config = dict(
    attn_scale=0.125,
    bias='none',
    init='normal',
    init_std_o=0.00338,
    lr_mult_o=3.0,
)
Each number is 500 + 50 x the weight over its row's rms, rounded and kept within 0 to 999. Layers, rows and columns count from 0. Numbers have three digits each. The size before them is the row's rms in percent of the matrix's.

# layer 10 MLP up, 1216x448, rms 0.0597, rows 0-213, columns 256-319
109:455533618511509544502528527502532454542462528523522451508514511394559459543490430536410524520564559428559544553568452467484542579503512510474567465503520478582550516491480501437513485433522464
103:516514502538546478432578517545505463528581486456374486491491461507484530536546473535529506564544556602507556465484523562433446536529402526488457455465456526527547475420509541528435448433435499
104:510479479529497524569475491533445554489590499573484460521490530571484501509555563379426661522447453473530515484420528491402489379452578561474424583527618569442506482465539512431552537526474408
103:450529510531552451610436521479435479545559495582520583500502579520528470453546504533546504547517472545476519524545442456452487460564558569542480492536436447547474501452613609418486512559514470
097:469558596476485477426557474541511542504435520487561495481481481455525509538455605545373470527524520522501447521468495588522490524549484489476509474511628501400478528467449618479441567464601483
100:575522568506496443456543348442456557481457510556406468511438462499442521500433514488464503510481530406428495502441432422559560493514500603513518488491515548455587527510499588504475494398404520
096:473508510452504497548468418480426497440498528444541532397540412553526620503496519443398515431433367542419458507598496515513510493390481492543477426393458432540534428425549520512448454576485596
104:431531554471417519616490462595483514551493574435616488453427512449509482545491503395500547537514494531541467455456447488532540535465444513544566483608509527478576520426488423500522503513473515
102:471524522420580496523574500497456461493544383440508478560518502557507490474495481482378558541463454502585492440460612503468461559558488554458486460560437561475553506449507508444447522451552486
098:554555459509565590529445515397446614553450533455442630494430553487429508552403518545525449561414453507420457463504513465458380466480433594472526499544485459614463477481462495432430557497443517
098:579431481491460577386543535478524463504545423403552518453465508526493555573531482414526502441643472487427547449427479517560364506575450570466544498534615489514424459558614415480485472517452504
098:495534569506468549487433442487530607544550481557490546623454567464523530463553429522479512456538456510524511473480561537504500445454498544438399451472622532491515525467525380487535535529484454
103:520453524531477469520409464513507509478494561595538551432472496533487538588461513469481557516453428459432464444482445548443538546573510612480515431515513535604457475506533593472511540512482466
101:496432484538489570460498380461490506518393581505439496468527519536499531587548466441445524561553467502472461523460575491500492472548439473459524462522552442385464533515473571436533384539518421
104:481491425380387486456545461572544497442516446478445519464528519597436544496443431580537425469518540524540497486556438559477444524492499520512526491554505462492448553534541528447436548511491557
099:507524610561449473486531525482466516551551500509527525494496583470506568562504481495493519461395506538468481513550535448466522470458537506466517480542628451495501493520487555438423552464524463
100:481508547439561570492496477503482508517548556431601546444550494520492529480445471444549463562454415561570579534575522561569436536424507515486493518504533590588463539484564496551463428571467547
101:538581454465580497531518466488520442575471483470493493423468576448508499494540545444551444441442615454439418480487581474397497480548549467491491494499476526528435526521433446462508510486502406
103:607414535517521479464472432503523482574528497513479432471486476476573526449601389510487523469502496535460534597535491520505461459501421449484561559490436444433531611534442437500597442435472562
103:515423480540477433519507474580624535562549484502545519501579459542516526505502484483440465560487631426494485480517457521492562492379523481506431514506542489481446482568463494518534454481533480
095:486479487506551511520523517537543462528511494438507507400478486534507441546429540504559437524459381435479497584472480560478494449526554448514508500542520541479495493515541487425467504552484619
101:473518553480498481603423474586493543561459516449513507591544477427686504455488568464543528495475425483584493529536464510418458477500435524475453561489534459455378442521488496435562543495467507
105:431611411528539523611527424476514483508500470502569546460437513461426463619572483443571509493474457585524451503584431462479511513576566496490467445451518513469559487459509465488489412459540518
092:550574541499574488429509442517468461557480436470591477522479584365534497464487462571480502526529474527487468504499516559519563394467447526498534419537483430458560459586504569533523505492508532
097:419540551515567589430536489540506435498577470475509418421470529481487402477425470420501527470487553511453551487485506537423502406503515556519462498453430435539489607507460557453564463468452535
103:526402415619517498551486493473499489522497567627521537538490596532526492485531552480537400521507404506509471504479509618578469499501523481469513532431477524476514491572579510512458574545493482
100:488621453528468545533513525454428494506512520507560467462522488506417524517561520557546592502448573523560582466481516559446524536455518484546465507416400475502439451488512541542485569496490439
099:416446537503461473491591495470587515474518539490536522524507413509542524466551497527534401477502486499502502520550499410509454476551519472501481452469566565550554572488491532600522623504515508
096:543532487590503566522425490532503552501539501439524514486466513499483515556486583445457531561459466580517536402487604470457542443467505541447486541475517502448496537571465473461478451471384379
101:450482520422487487561501532481509501513501536514625550455564504521533491525507507528556571474471409506504495425484486491528412494496535471533480505458542479542604521416515465489512513578508541
098:494515430533576493492523407577488472548552492481461482527423525410463501533474488472493441466568477443538531499527546519521424449494500461469434517505493513540463426550559571506551518581491480
102:470646469515502459509559494593418486518504460518412499506563499504540504496531472516470532433499468549480478509485482405488562452473449565521596490501493487546508383464359413472559518440599501
100:532482523510512574574485455608494506472516486521508518526575526510362611502467507498596484493487540452427496446560460464514484432541556499398446508455534479512411506503482475503451502543505574
103:452555418493519584513537526476573494425439473506471531538497522467491505518415555448452506502367497429504485565574514452554486513429452451495449538494461531532517476538518545601417578415491530
099:580427506462495435518518514447460453481534546502500516480544559500552538419435489429540534426554567512516391523452493559551483481555393415395533490573496518494636437534488607458426378525460526
101:529505572492474496603473485488464511512495489391512541503480462470588552506528534601460499537455389506531512454546438486601516501471584452553539496452566544484387511513444525510525523359456461
101:473560502412533519444463566429605484494477603453490433497439518525519483469475540408512511508477559513583537523553506552477573514566483505474440430484506503510476495554514486488461502523394516
101:549470560490462396572560500464436464474567602517456545432575549555458538538483437505514495444548471501503563459539558479539579503496518543592478486553488429507499489492540437502531558551606525
100:507492451398484570533516422528641555578465434535506480498571476477455529407424531506546527468491535572429596548579483470476490559423466554399477418537466522446501550574465543469527537501569541
100:456429558401623546489487518409588464516485565463578511459497356490489495428434639499530548613499538511496422541452399510459511393500487584489574372485471476481514503502501477564507461478506421
101:502581487586469488378456521572546489481452492475490485595498364471501532563500515465522475541492479483480553454455467486598492365535485453523557457494486562512500458490387577493497458504568526
100:452457539492522513491548554487416480492454499463540486446511511446460495480504495485510442534571436554407510442594497517576463460442442457484542538529505505442486545519487538462474397487460498
098:519457454572557426434558489511526546434466555481541481642555466537515480539425491599489497498523511531471462453504447467488451536472500473548518419515580452412533495440512446556505478480514463
104:532528484514538613446491379497541543570612475559560525427486538445626526388434595418372492507480480473502464512539405512499556550481504561499483537497505528490505510576531532534479494526500475
101:521485445488512578586451500429495519481488507490470500509526555473512484526477502457483474496516568470373495415504511515630410476445529520579550507517525574557419432489529548543491504549479449
102:441499569489534509392453487459518456486523520484505452599538355471535548430527492526542481471467498540464576464559470436440417525540513437475460554468475466502525564482373539474496561592565591
099:515490548564445387468499497537476444518475486524502482512568554610485539515512467364503488470541472393538477507407601517500391474488506595494504478449484491493456453396526507449561535518520494
101:479448443453528412608553490561504393594443441515523542501522523544480500605526542480480562493483491502459561615468425559493519526488495475534580406493535516435526510471450493538510537430465550
102:500520556519470470474574496526518493434565467524516527511506586463542467493547508458456449496524476548501542554509472517492564483468542500496514512497498595399441410493471456455593510505533449
104:486555477510504456486462476488442501532514518489441429479441604511485488450526494533580537489486460470435521582535474503475469491469497552484477519463530540437496519523558430540443510501450484
097:500488513470493567497488485566531469488497552500428465489512446555443583589546471512560519451492471539499518549498486479534541497526567596520584493610509532414391531481574573530536504506537562
098:511509519454618455477471520459469405497446435586510519391473582495533493470467475511578510459565484511443514533544512444517476460537533545525533544584508514554509551491550450430515532526513425
100:588456588448572491497599482497454502501507494518457531480541542367532454505478508495407632573456532452549450487557437497572419467602519448516492554504497426531441502500564530553508533375540568
104:464461466515374572461526525428554429526478541487463524529481473533504528542534400491520409421517504524569430502480520431544490565448501475442488438502607488510434534542513561467430576444572504
099:510498482455455466482570598618524516488496527478524554523459534589465517431385403501482490421553504484520503438505518393495399447520513515468485478478532528490482482453533467554360438481453460
096:462488468557412446457494476568334454461559499496449540452496522501469435490522547649495483527417514545483538531514555521567496512554450462574487534477550509566530498544594572550447533510404508
095:512533458501556496582486586580468497553410534516562531525527497587499455510501434504621430477544503472443421541550518468553509461536541549460497480481439510518454582461591470405509466496394486
102:431432440559436482465515547511436441512467459542449490452458531377523458479507534449552549465521506607502512505428541550559535463512508509505418415511489572574520544466453505441380485521427509
101:442584498443474504466488512590496428531466521311555479514454478506499555499466384562543498567508418545566542448402533452531571568495502529474512427497491528488441531436582562487579442393605461
099:485511493488460540530479565447453441495519549518509451504576496473445557515540460448493540543495510500608543479451508506489530526524568521508436555525610442519516449494489503412577491371511541
105:585558458433527452550611548443477519538473506561531480433526530488486455594521377429505540464499561496462454594480612563509389556485516418507449475583584549482464489580470401565560482438611467
095:475503479517496484588450519534547517508538447603525520462439527485409554551457547410485521538511442498397456531483580434433465454441484449437453501516473589482451529516443561487512458497421385
098:475516556538457484472501445433484494575505526451534556510546492486518518419525431535544465525526437496470470478519433508503496605484461455501565500534462479484505451479456446479559475530548413
099:629516489575482510564427506480632467469520430476556486460538546611464445442474432511612513559559438505505485415458463474522416510607550540501442538456486460528541537473563541562456474558484441
099:520567451469501537582629596536515534433523506498625476553472489567516526492498544518482531480551453535444584553435632591466474545453583463535494490428504473492464423492513445548469513589451554
097:574502477500446534472509560531575613597497527410574531529498538503533408478457579460473505490485448439506522498516497550481579577497508471483524415481492515517484500457449429513473454510505466
101:570423461566572472510508463549577483508549502419472458468514531554552501459547489479518566524520514511457479442531426459592578478439508454354560379553561487565436507486546509577534505450464431
099:559514526485521421483467475628485469485516533503507491382510546430566440489530587416549524458489521464468492448512519499460525495534568480501458537563496548524479505537475534503583490500553507
100:529521403473471429398396507520444525477417562554570562407483499530571470487523577503486526444461512453528484562487573486518498547545465589479559513588569466488461501546468376601571422494482423
103:500454460473473692575495536522472488519527453513477521512586590513496493595606442510453452440479482503491513569547405485502472488585493453492514549441540426552521516456544543534457472481436453
098:444535541538535508485576458564439525426518519559424516528480558513558532529512457568507519547410564559399447488530601484585459477528529430515512578468499522442497611554487433552496504548471490
099:505555449531598485478519486481506498424421584505487534479469512509506477485512566492513526370491460496556553473503430551455505492421407544456390542548451483468322434484494523478420461499562561
100:484472549530576544567544595599510614569517473458523563531422571545562434543486479493491530416524499439534549460466631513558565437586519422475499510450493461509446489505569458528512549517520470
103:395619564453550515522522388490444519558455463570509528521487456487427518551580532482452558502518518461584357539476499457527556489396403444525488584467465482501488602550492595522553478487577529
100:537496437452512423483441563535572508497452468564371550513550453521490528409591528554414612586497469560464514492505436533374528488448528498480512526480469453553538423619509517495543495557481470
097:466543523492572441500534540484550540421454409564501528445460464489460479491523557601515464559494487468533508479466459528454521447498511503493406433330460561483554547498522460492399486580515448
097:550473516502478464576488519413432468456585433545530485506537533622495515472501525594474570525566489407436574402432542593570531508560493507589498554465507468535486490546588570466406407505558530
104:474431479489427594556452513476542512537494531506461535571536444545556517455462484530468448483577475487538558490469437523607525412485531582508514521540539497507513539559542445567568518550470563
096:585467445564493539429460566507567542466508580505586528501494541517523442525507484526450497474554502542522483580485484556507573516607462468493478537526421515503435478476533496528438469437458609
100:475548527467486528441581449465440467463497535333485502526485479496538558545482516479433515523550508530490451521502572475474593541599379546439520451493434446529447538553520397478548564490516515
097:491479514498503506516644439537575426496451563541515445485529471390590436521466450503460487480537525494482531608560499574447559511516548485531462538492547538484582585398469515483383490420492527
098:530444537399548529515534512536447589546484482515534507456437446513342437471519435542478461455486521519450516574449462561507486530476528485521467564449541416487589556542435513576447522532495560
099:450473551547418531514475467457478520487540505457530576524487591486485467548454513602540507457484468510489574522489550522511500520473576530499606578466542420527523533442460488472500469598403485
097:461498428572574578464413470515537552398485487487465591499471472529546493536479547392439450480427564497530421467511485484554594492596508473605520404566581453500479549467450538596539441511607589
098:595494444491450468532547458518570564509575507512523548473537470547482527525559367494422521479521510444542458512512381583488523488526474464544439426508463468401562517470475424538483439495568518
102:476506523518499486486479570499607508486450544506482442447521499437483561573474542544500475477489500412535506459558492603353486471470612475501403460541453560552452497475478512521561485521518433
099:520468661520572441387642506442465497522442425543471485546452456479540497469426548504553486492493519494531486540493525491530488552469544487544544585465462523506500403447442496512590455442510471
101:483523451509496459468524515514497525550509442480471528441550470471521582513417416438527567504555475482527454566437489540459433525567542537559416557503559576506493515524492528586481388425468470
102:528441466515483558501554518451494590442483418546495343558599510504533441453509456512486495487505567530421388398557504533490575436543437565468456415432536523497459442515516475514416396537474457
098:565507439536476598473397501594570426526522511563494614502564472526533505497454468374523504537540554391538463421621484444517496497510496432501424479552501507545441476414483531538497437449472501
097:495403467505486434501581438570470479628514426435487495480518414489517425563484425600512551474547407490540469549497479536562566548448527475505543569600560518442503460480544552529559454560504585
101:523477577476584386428549556508515467462563504456495495523458508490478478452436509466539508510564498484508433563491523482547564445479495483597530488502515531510539517475477569515537499498495478
106:607441462474491495433483429429597564397523485565523513403473498497503470476484489480591384502507519571466571543421582484397541450506515471526568447455408505537508577546518461533473583556431463
096:537479557443396595626459532496471517463489524538523463503514525595473514499496464448505478391501521439542503489501596515530472546456443549567496461521526463479480479527483432497426540474528443
102:483497538572431479490525486511513517555497506563442435427477475547541541484540517476548490410463523428468524594578497411476543475465462567447492442474450496457505406569505540510451607504471508
099:559512456415559441417510451428509561510484496492530533529481598473557528555564460458494579541514467457544491569505431525524541511399499472501477573507401488535537404412627579494526445430473484
103:557417473518447502495509495565494515493516540463439439453525426527455431561552473510436525513521506403489536540452443576469492466429587487469454572571499412606531483501569482484501427451508471
100:620461481588526467541503525531564457503512529509435503490486467439534451553532443515510484445404491397560478425509472414521465464442479467493414434492505532451500457520481511589520510490420463
102:479460519464440525572509472428475560467584501419630366446436509427496525532512545357531431453580486381520485517455524475476491576528478510461554470453534564535487530390499534493550525444466536
102:441449443530338459469468456483539545594491503488495497562514461533474514478540540479449557514468536484524523550485539565490486458435530543427501428476573520555517444425527486515535398473441483
098:469609480559450551497519477523514555517517472481465520547505483410457514453500423425483350547531571518510476410511513492511487522587480489402566526451555530513550521436483502541528480486418470
098:472477545561501519488421570546491542611542455437461475503445594500540458515373579481513482467437440471436476524530464568426467521446532545551489486454475411470467508502522505450451517546473440
098:466460495452515523456474560585429551526436462582423476524578520466508460398497529534402495549484430488459553475431493503548498512541526558532536504556528450548546522513480475500375515425470571
096:532540407444547485418516531456582555485509476506531501567508490453495491498546413470522451422489556505465543480567486588349513510502470498524604450449415528589526472458544509472432575435512554
101:568409522453418490504500424497563538532502392470550501510479586485480542531514493435466508590485527425424458561448481475477543463460441414503488641494500550532535525496597510512486452464520478
096:545460438516482449532574571450501493480547497509511482507488562470512482457509468490529447551544559571516494498523522470552441407469412610528549423482502439493557600499616558488538483489468429
104:522560526517578544452498571588446483493519537456483459488485498432551492457400491470535492441534553486473417438460517488456488648538510479475469459413567494615513468413481501457550492511525443
100:499540491496540546461532478494389644554434528463502516529468568546470451578548461498440475461403563420535530488439527492471477634528555602504540521436441474530544506519507513597573471375554573
098:459443487502545450495521522464338484550534475474534607507460431531556506538445565519543583440496522491524501562479455506568555453600495357555463454425525495524483573531425538512388475575479539
096:512520506564504463551484527437558509491578503455564500480604506532509590470490505566406577515456594605478506523443575482528522450525543474482435538494618554528470525506581448544522436438575494
099:469528501540512520602447498496512561460449481491541543487426536553454546444411464523495476464542533422492483476581519584484525466461555573525572448480467486486465519451549461467402446488452463
106:482504471497531554531502478539494562504491404529510454453642498470497545491583470460475451522483489470449518550568437574583487543536512484524518505541530517439588496466467559477531381551485544
101:480454508606391506435446491490508500562547419487538438465548509465536504457417448464500529493508495454560484492485473616526507519432479484533509539536394554527463525558600527526500497505522528
097:502472523539458485451514464413527458465479537522522491614470427495528506522466431456509481494490426457527548558464542489391429510476516491475564470499503486541494446490522501497488582527567566
102:510541469502571467461507602370467483536568499490532483500429462504413443572502438578596487579507460459573391500536424596586567563522625547476452462497526527495504448533557465514487506544492519
101:494591496467496510512490408507486506502483529581523507493518442542550450457475387469496516527555406531517496437519550501583518516405461530546441542457389463572517532469514511453486473560535513
095:513469452495412563685524547523453530547547501623677519535500574481546500465539523452563421485445485524577460487438551509514593549472491513527480508566437447574560444509444420407477465614501415
101:489400554563482415469472463442541480506461547508482495507464531479461424496518478452508479501522455453506522499543478595422496502574519505576517346521496540424457617503489517458514492441439515
100:462490544569525535527495536459516510549512502470486507466523374525546461436453447520492447510537439584446547507468484526595492478517533558458435534588482506508480608530524493579554509385493466
103:428595490455537474484391552497522464522445530489513534464568395573534504428573490503578468502498450492512571571449527576538511562461589483532531567495446579513514505539504464518493588447416532
103:504474501423520483486535479464420549470524575511506434563519504521460477500422555536567514530522424536523467515625459424412440495541559539502619545413435503498555463418524514456453521489568513
100:506498452498474494589501562487629407476565410559453586496495522470510541489489526489586515404470493483446535564535491408503496429499583437434501535519417561532547489550559611448586507578511447
104:556589470513543485558496480474559485513487518537478397506484422566413476580633581524428503426491422538447461474439532430470503547542522493459494459560533549531580574419490505603541484496444565
098:415577436506482463531376564480424493468452535439506475431578555558436523499500464572549505438499567436516541446467533406450524518495415591510515574450571420565524552458507541572532437480425593
101:570543543597459458456452568530596508473384470522439496504451521377466501473513446521516483520552555528437520509597488483473451500454512546565558589559477511460555566490497460433385593535532370
098:496554453515520525625549535541539576483479498542462576488499528508494553560599610520492461472492544531544463528473522484533524426487445423496541579439557533509501537525474545516604425494432409
114:549498542532480566470521551443501485491507549479510517505474522419545481452595573397415425497506555517449503498525538508505522512503461491545537541513493560473600430482482584432505502533535601
100:499488554501470435463479492527569453556569518478471551504498482490505604520480473487426514456516506546483477479566480512497516525460416468620489386578496522457495461599498482495548458547503491
099:471596535558491517430573512479645497454429433433564544497551483554485528545497545391536457461451462488533416469553454486468535505606474500441463540450553435580549498470492467465501514471490389
101:507536516481494424510550429455503459473536446566558540410400439591549502534532468431530442535523476555554545412547553520545538559451600438560417460440538505484453477521539507435509506494480470
102:464527504575498497425461536545550500505447494428487437482509494486561436479487502580469561573529532562444502460363563471478534433467477489523550591468458486496457463535413510517436471597485492
104:566590541525537457573552460535496448481500519546444483507495548438455576476522549499452466560487512416407469492529507536395440533471373447573505573590606554502518432514569492586468484596642533
102:679549550442552559596465515498415479523562489512457468553508484529604547523518422458464499390559497607529528392491541525519549475506481625476564542455488452503564451487509481631459465480417410
097:461521567505572531485527531527532444431603416472408476538450442529450590455568541513520520511492440497542512467456598459444547579509489453494521495579484448434570542498470592553557604564488389
100:434432465599434522491520508577482425547457527507482455488391523448474500490468586443496477520519491500397534533532548570506516493403477510512417548470557494438488528535552452589416516519462473
102:457557440427443517470587528498592517513422487494450484545604487483501481542375454575516557551534460483438558511450472499540539493512506559492520490515509513547474550551462458520486438428493513
101:505516487596545532498456589538637455465450382486502519491545402401511575548521477455595541395470528475516497470642566431560484496451505481522491452544457500503463597486429504486565531589493474
100:506590500579640478457463538509583525491453482589564486437579405429604523554534465493591552418554460560480458582571501495596485480435529489561505347478503441545506508542486566556542534605541511
106:437501505533541425608540511580473489473465553549547546481516502535477459583495495480532553566518518504490487460493479457477560643526505419546531529498500442528520576444574505550562554470619526
099:555429513451456371462520436549513547509487440504525555530597436452501526471523419521495542573411441546499512488506466505461508451559497406461590558461551573500463511585428440505482537339542517
098:409461448494615422541463501471510548544512513516491523481496549467568486498494537501491503522460461475505551418411403583407478621504573343541482515465474553504454471472417476423538519477619502
094:503505530548488521552529455417479495538443491496507505507477417544467444488545594520390540416460453424410518481506588522468533555458514593463553513421515569473553587528474563547531508491597506
098:535540525437382406534488468498529474508580551560560519461521520533511495520543529506464537438442496423526534504467481520503499512560568618510502519513548556442439614542465497426535507532491541
102:563489467409487457507531474594460506467574534429495529471509450471482557589543470465614510546507531481396479583567508479387597493451519490595490519495569488508521531535455543417558509485466498
105:510553513401503473551424545480510450526530461449553572535592442447587489499510471496530458571433459481530475531492453468501449503481504584502457531515409574450500503494539486489501494521452518
097:501572439445445548534583525530450500498435549529544486505538558543512433525460477439485475532501395510517560602469531519526465450487468595451450562449564538479505448412430428510583506443449551
104:453550500502462461486564491504470509444458483449477484480565531566365549519592472424566580563489475515557411511602584480551513464459582506467432588402527479549531584534449469498454506460591508
104:454504534518511434578520557569500493508546536439526504472551528520481518433509490516454472499550610569514530482464458511520457529518571473523496465571479471511473543512440526533564421566486560
102:545586474528556428517518563575600491519560414449478437400484435457423537496494518362415481528559388608554591465479510522568612500488478550509409503530553444568576409454400469554383424499498504
095:464473468506493470529530573525468462473531518449521448574407520550481502493432467484551484559477509396455481497515500465567450467492467435445441470483536489460524530590532516444502500482490516
102:517463429517544518524470518523550440559491530440504484387614526588525538485526571445458473501421441440593527548589513453555500473364454406511521531514509483605403471538516579463452531481502597
098:588586454466543581450529581516452527561434432552527558508372568524505508419505573562432425556502548584508514405454427514518649517567555440522465470399483472512466426529489497464437471488445434
096:537523473512473419405444515466524452484399569518422480505522518525561447551530418527423469526544518554461478481520532566591531381529464583462469544416440420505408474610534432388555451511514498
100:497517477453546537448515521549435514544565400462517473583538496458474465420420451515510498516518535519493530437597523461570374465524481484528513393528589488513456464440539542485447522488527519
106:545475550377480552512515538473517502467569525502434455474530482453445622543521522519591518487465403444505517532564540556475483459388448370639508420500484502459503498448539517370529537477589481
094:478489427390500509410529405518506528523485468416438557521451514532496537570447392459458534508513551508505486513468548511560520528464467635487494543516432512596525457448394475493469546398543521
099:434564545451490469516492550515520546507553503475482447502482607571469554517546508502486545608491449570472616496522431525465464530495475497501554516468570503502486525576419522563467490460478599
096:450541449534480456503469426485576443518616550529479517545516551523494600449550546525521423423441427415529485540515462402456507549518462518514453462524501485611455512449475485590567475480531540
094:583452484537512471541432460470461598497472523479503510481508484490468476564524423472634547528571592438492513444577487458517483585655497508430521567498412493524539475477569508463488473576476530
098:502575504494487404507597469489503545518492497514519448396476559476557522541541471502517503464516528511482474505468560564548482530527474534515503493600505527496565497516540466443520478516529524
099:487479500535424492506437422585450516462543519538503448416513461580506535453521501502455541452532429552489604497480568564585561506474437497576468416569544534452414521491455518502544502500453480
097:514422504518465541506521543475483484468477537540543557575461487455597464466457502539599529555530489553441566474585536496476514574486568397473480507611566477503554499486522533451502560572667514
097:467478408616525457447396521454457495413533532550404515554556461484451493479499491494505465575455556526529564460519489454537614441416525486455501502487468557434544539492456507531475443520529545
099:530424479466430496450418518471517604545568493579474476539518528496467552455462461415578507471472424610524544548526485552472410478455405501427525484485415493488511457531471458519476462404521487
096:459419502551501413496442488513515503642530456385368431486442525444419507439507480478430494535526475472405522556545487491485512519450482526547553459514544497500462528514426568455461469584506481
102:553526530472550583543434501491505472500450566444582500491483469392524432478431414532547529479508633513443437431540536397379523475427400496481438526423492422593489507478540481412462453540500595
101:427435544505539448495505548471556445458508582482520450484460461505513527506456541508460493520536465497483398508532517547538459457562495534418437557540492551437517505610429524588485587488514474
103:507437451431431529562405578465512521582460466470508402522388536506437505492495494500453571502483484553495506486500466436490471444554451516450442499529485486427476486390437435562521503496549546
102:504522470560522460543464418487503529491501511506431462437389551431574507446555541557525427456289572521496520507454521438478531548460471561466421500496473439464602504509541540477434535532534461
096:514558420538464545462485573484473502464483579586561476544442506467601511543583509586505498452541458467560419542548518508527422517419584498592488415405485548533514421462533533503464450549537566
101:449415493551457550534541501487634453503518542551478548530513527437522508586557511500562493566541512401529437567514604531488549552447542473545504485486493513458501506542518504455511434430431440
099:566435459525568458480459474496525497468433534420581543502488524523363491424544434535483530513529452504432537439498529482435511438472494545493450538592453510579445496495475490465471387544517473
107:564532555516506588463456535437503524500510494514441511436570466603533537504480508580461432494398553536448494462497518455459465490424494407600509503490537581512484583521443539470521437469413601
106:585495448533496496571548518488488546570533528499517426490567459595558513505502465446543400557463475489545534518439399529455376585557485481450496542532477575440546535526431412402443389558460464
099:575481462441486436522479633476518528536508375625454477478516524482636602647507465525473493505531509532503505578451441480450528472496551480465575496496517460509572512525478591414453432574517486
102:436554548538523488521465450493570481489406506487497486549441479475446436532523524459518470561527512490517558510507439503533456463506530563593471498570503465509528515395523484480517538474562409
099:536535451482529510490522526510476530497472486536547589468464525544535437501415421557527519586537453543396482499518517420513454598464482547499555535515479547528517554549482505545565537512496482
108:487528486501538409454477384542461527509494494513505480487505402522486487554492529613474581495591641548437520470541485449484532511536508520571544487554557525525426473557472482457503579416387453
101:610489458415582547578591481453506513569528494536520549526497458498626496574566553475488507460523609565493536544407487542422377505473516505497490412517491492437474430535605504491455549454515566
094:561404477435513451617548523479464422518384502507393556578397517561438492431562484493480378464541462548399541487544535439542509443490472486513431422487515522519434486486496468485423503537455564
095:515494459562475604531479447475479513479498556469541575527454476454560380566408475488491500476527547494355624502493503493551419550525538466572564578470497482481484608538454495490489479512590479
104:544498518423489545538460585481525604546451477476555475588547415531502565465557522521467533443466451535512559540493447585561516447566523357455500485521379550398417427539453573501582513470589496
100:452398458440549418412523482503436480469436474419492557474516506565420466444527550473495503468566522513464472474438524469427540499529558530507542482437410453329480460578579460469566583595459491
100:514539449489472486508494538521509527560487584492487516492476599505486527618493484467538522532435527516493416453496399509535538524538479640530542538460477536578492525425414556490481439513497512
100:445436446531551426477564438474517493567478489461456545565522534511507528531533509480456506539526404404519464515531487559502568529473582473562578539514512455523566419434497551621471392509514399
102:473518487516431464553461452576486439539490520502497484477423539455543546557498539479597422447492554528539519558555466460468504506612543467478532461518590474511503570447478533524579458481570496
094:638506500484503609533517528528528517485477579499468426488538492512557443439494458529508502495524483532546490373525488581550526577439466618490495498485427493587527512491523488440527503441513388
103:510470484493483502496511420523498526485520544495521477455483530470502468552610544465526490521603452531458462466435515524530513513534561468446476458521439546463479489459484481450439499459565596
101:494544613384526504564506521426454470536517439511543510520434451501488437442458564475551487486513478380472497519546521508526574385549481553486543463525499451508436504396486515548503477413584497
101:476501463503497460635545445425538517486436389422503533452552454509436492507491507448594537409483553529502559477519522620556513493480517548461536500439468533528505513481424432577492570495491582
104:483530529456453514412472480469576465499467476466482494499485495462508422472519491494581526469603509479528527524478589552474554447494523531442507486497524477418576528487529478510415483507535634
102:482521509579487539422540489441551432514465551542545416545455434513439431509507489493524498566474501491517451454448455511480519440467560498624384516558456441537516536448492483491508507559451468
101:525558498547515560448483475565480478543472512429482486517581470438424518474572428536577494470500451518435474490504511507517557513508449439458562549497461452496435479451539548512454512516544609
103:529533521487487507514509433504515563490455458407462479428554562456535475436541415474528568612563451464559397472597477505514405486495531490600368514550518399453590542505537480544487512486443414
095:491585541472480478511545591550353479488462430545527536468528524475513435475490428506532543513462614471490437543566480601446507505537479514482488440490525448482577560463519496526534443382464372
099:482567466546450480421544470446583539607510474528469421500481485485514469481578446529532579429575473486513525466482493492530578478537493483450533441463422448459464474419426519512528470564565521
099:510590557554475483499457495452495499529602509492433538473555522533423502546502596563518409600477499603488595544372481423521470516512525474421520527537532451494501546506494493524574604489454444
100:398547501474406546516427476491506562530519514554522534554524521567373513440537519508446555473441473479505512465609466492475526494447547469469512504451514499465508554468530523484485607466468497
099:425551459448549473592533528608503485495574548545518393514495473550522521552529525587532468491485517475567479412535540552484562434568467470483524513465560579493519506462539496476471583521494515
097:497525478505578501458528445471489565559545538460499510471545492481556493545548477606546539551423439530512421406479495542458440464511436470511429458526432510528549520492504474450543449470538522
097:465525604547553545581543526457422501448554509472527513535502451424391578398500442511537485454471488551548409449527547563435514520436571465482461453399500530445521505485519500504543500352460526
098:424458573442536581414571436515496464462541580458519538523527531538555581481474488526498535467547465483413477526531475476572499496544490530536536416472508482468476401450475518427463566479432484
100:458464422542626499435597493593503527546490532476505548397431474512463481444448458599570472539527563549451533405499610450484582468477473497529524526525559544501504494564516499542474472539490431
098:520440583517468466624458553451450539406456535488542525532489534519519481498513427558428509531505467555440521484406565480542423487531467563428560426517386518469508437501517560495540551482447582
100:585610612587465457479604441509481470502575533478502587478463575466512521477439515572453566468490481532520431411498520491493520525457533517420566508575442478584442458556567487590480477473449513
097:512480527500507474554458467527588453497474522604523507512550418495483451463442442557485460503582539471456533504491495456494458457532542428445521497494491408570469610510469503548474571485508466
097:484468429531458527450551599537511549494432497530481527538488563545513496487478455506549377568457548599505506433510510587545467461512474520434431546520637505437504448519530487419485474468474472
102:586481541473473490497472500481402491549506458464453575492474396485513509587497431521442413448431484524540520514500581575605498466504514492474538433502564500453444459506541525434537512496458533
100:559536513353423449544554418483533455478464447484498509492517410492553549568544494554557497635573479454518554504575480539500464522450542458536564505634482488510477471576554588450463497516521576
100:487553538492540493550423471554528466487447471463579562441391548557520487374528519420449489581458506535485550498463381551398469457486483540546507539455494536593564526554500519471472488416478486
103:523531524462479507512513530416496530581464433571532515463539450541561378488485547471544515544605477526484572441508559477537447611527392541502445469485432425538610483551486556507424468451543556
104:508512568500516489387438456531511451530516569525516517533533466376545398514452504508494548459476537467495521439436539383468446443460514499540538497607536480504519435460532517532476471433538464
095:501405575476538507529476512470578545398600568403455528614604553462616520447522537481527509496490478485456572511522429524539573574466481422537515564441546495536505491400430488364577451473526518
104:440554471507440426495403481455578578527489510522515561493439452521496549617545575517470598420456544588529605542532417435482613481521445584507527499482502508482475637476488462453456521466458517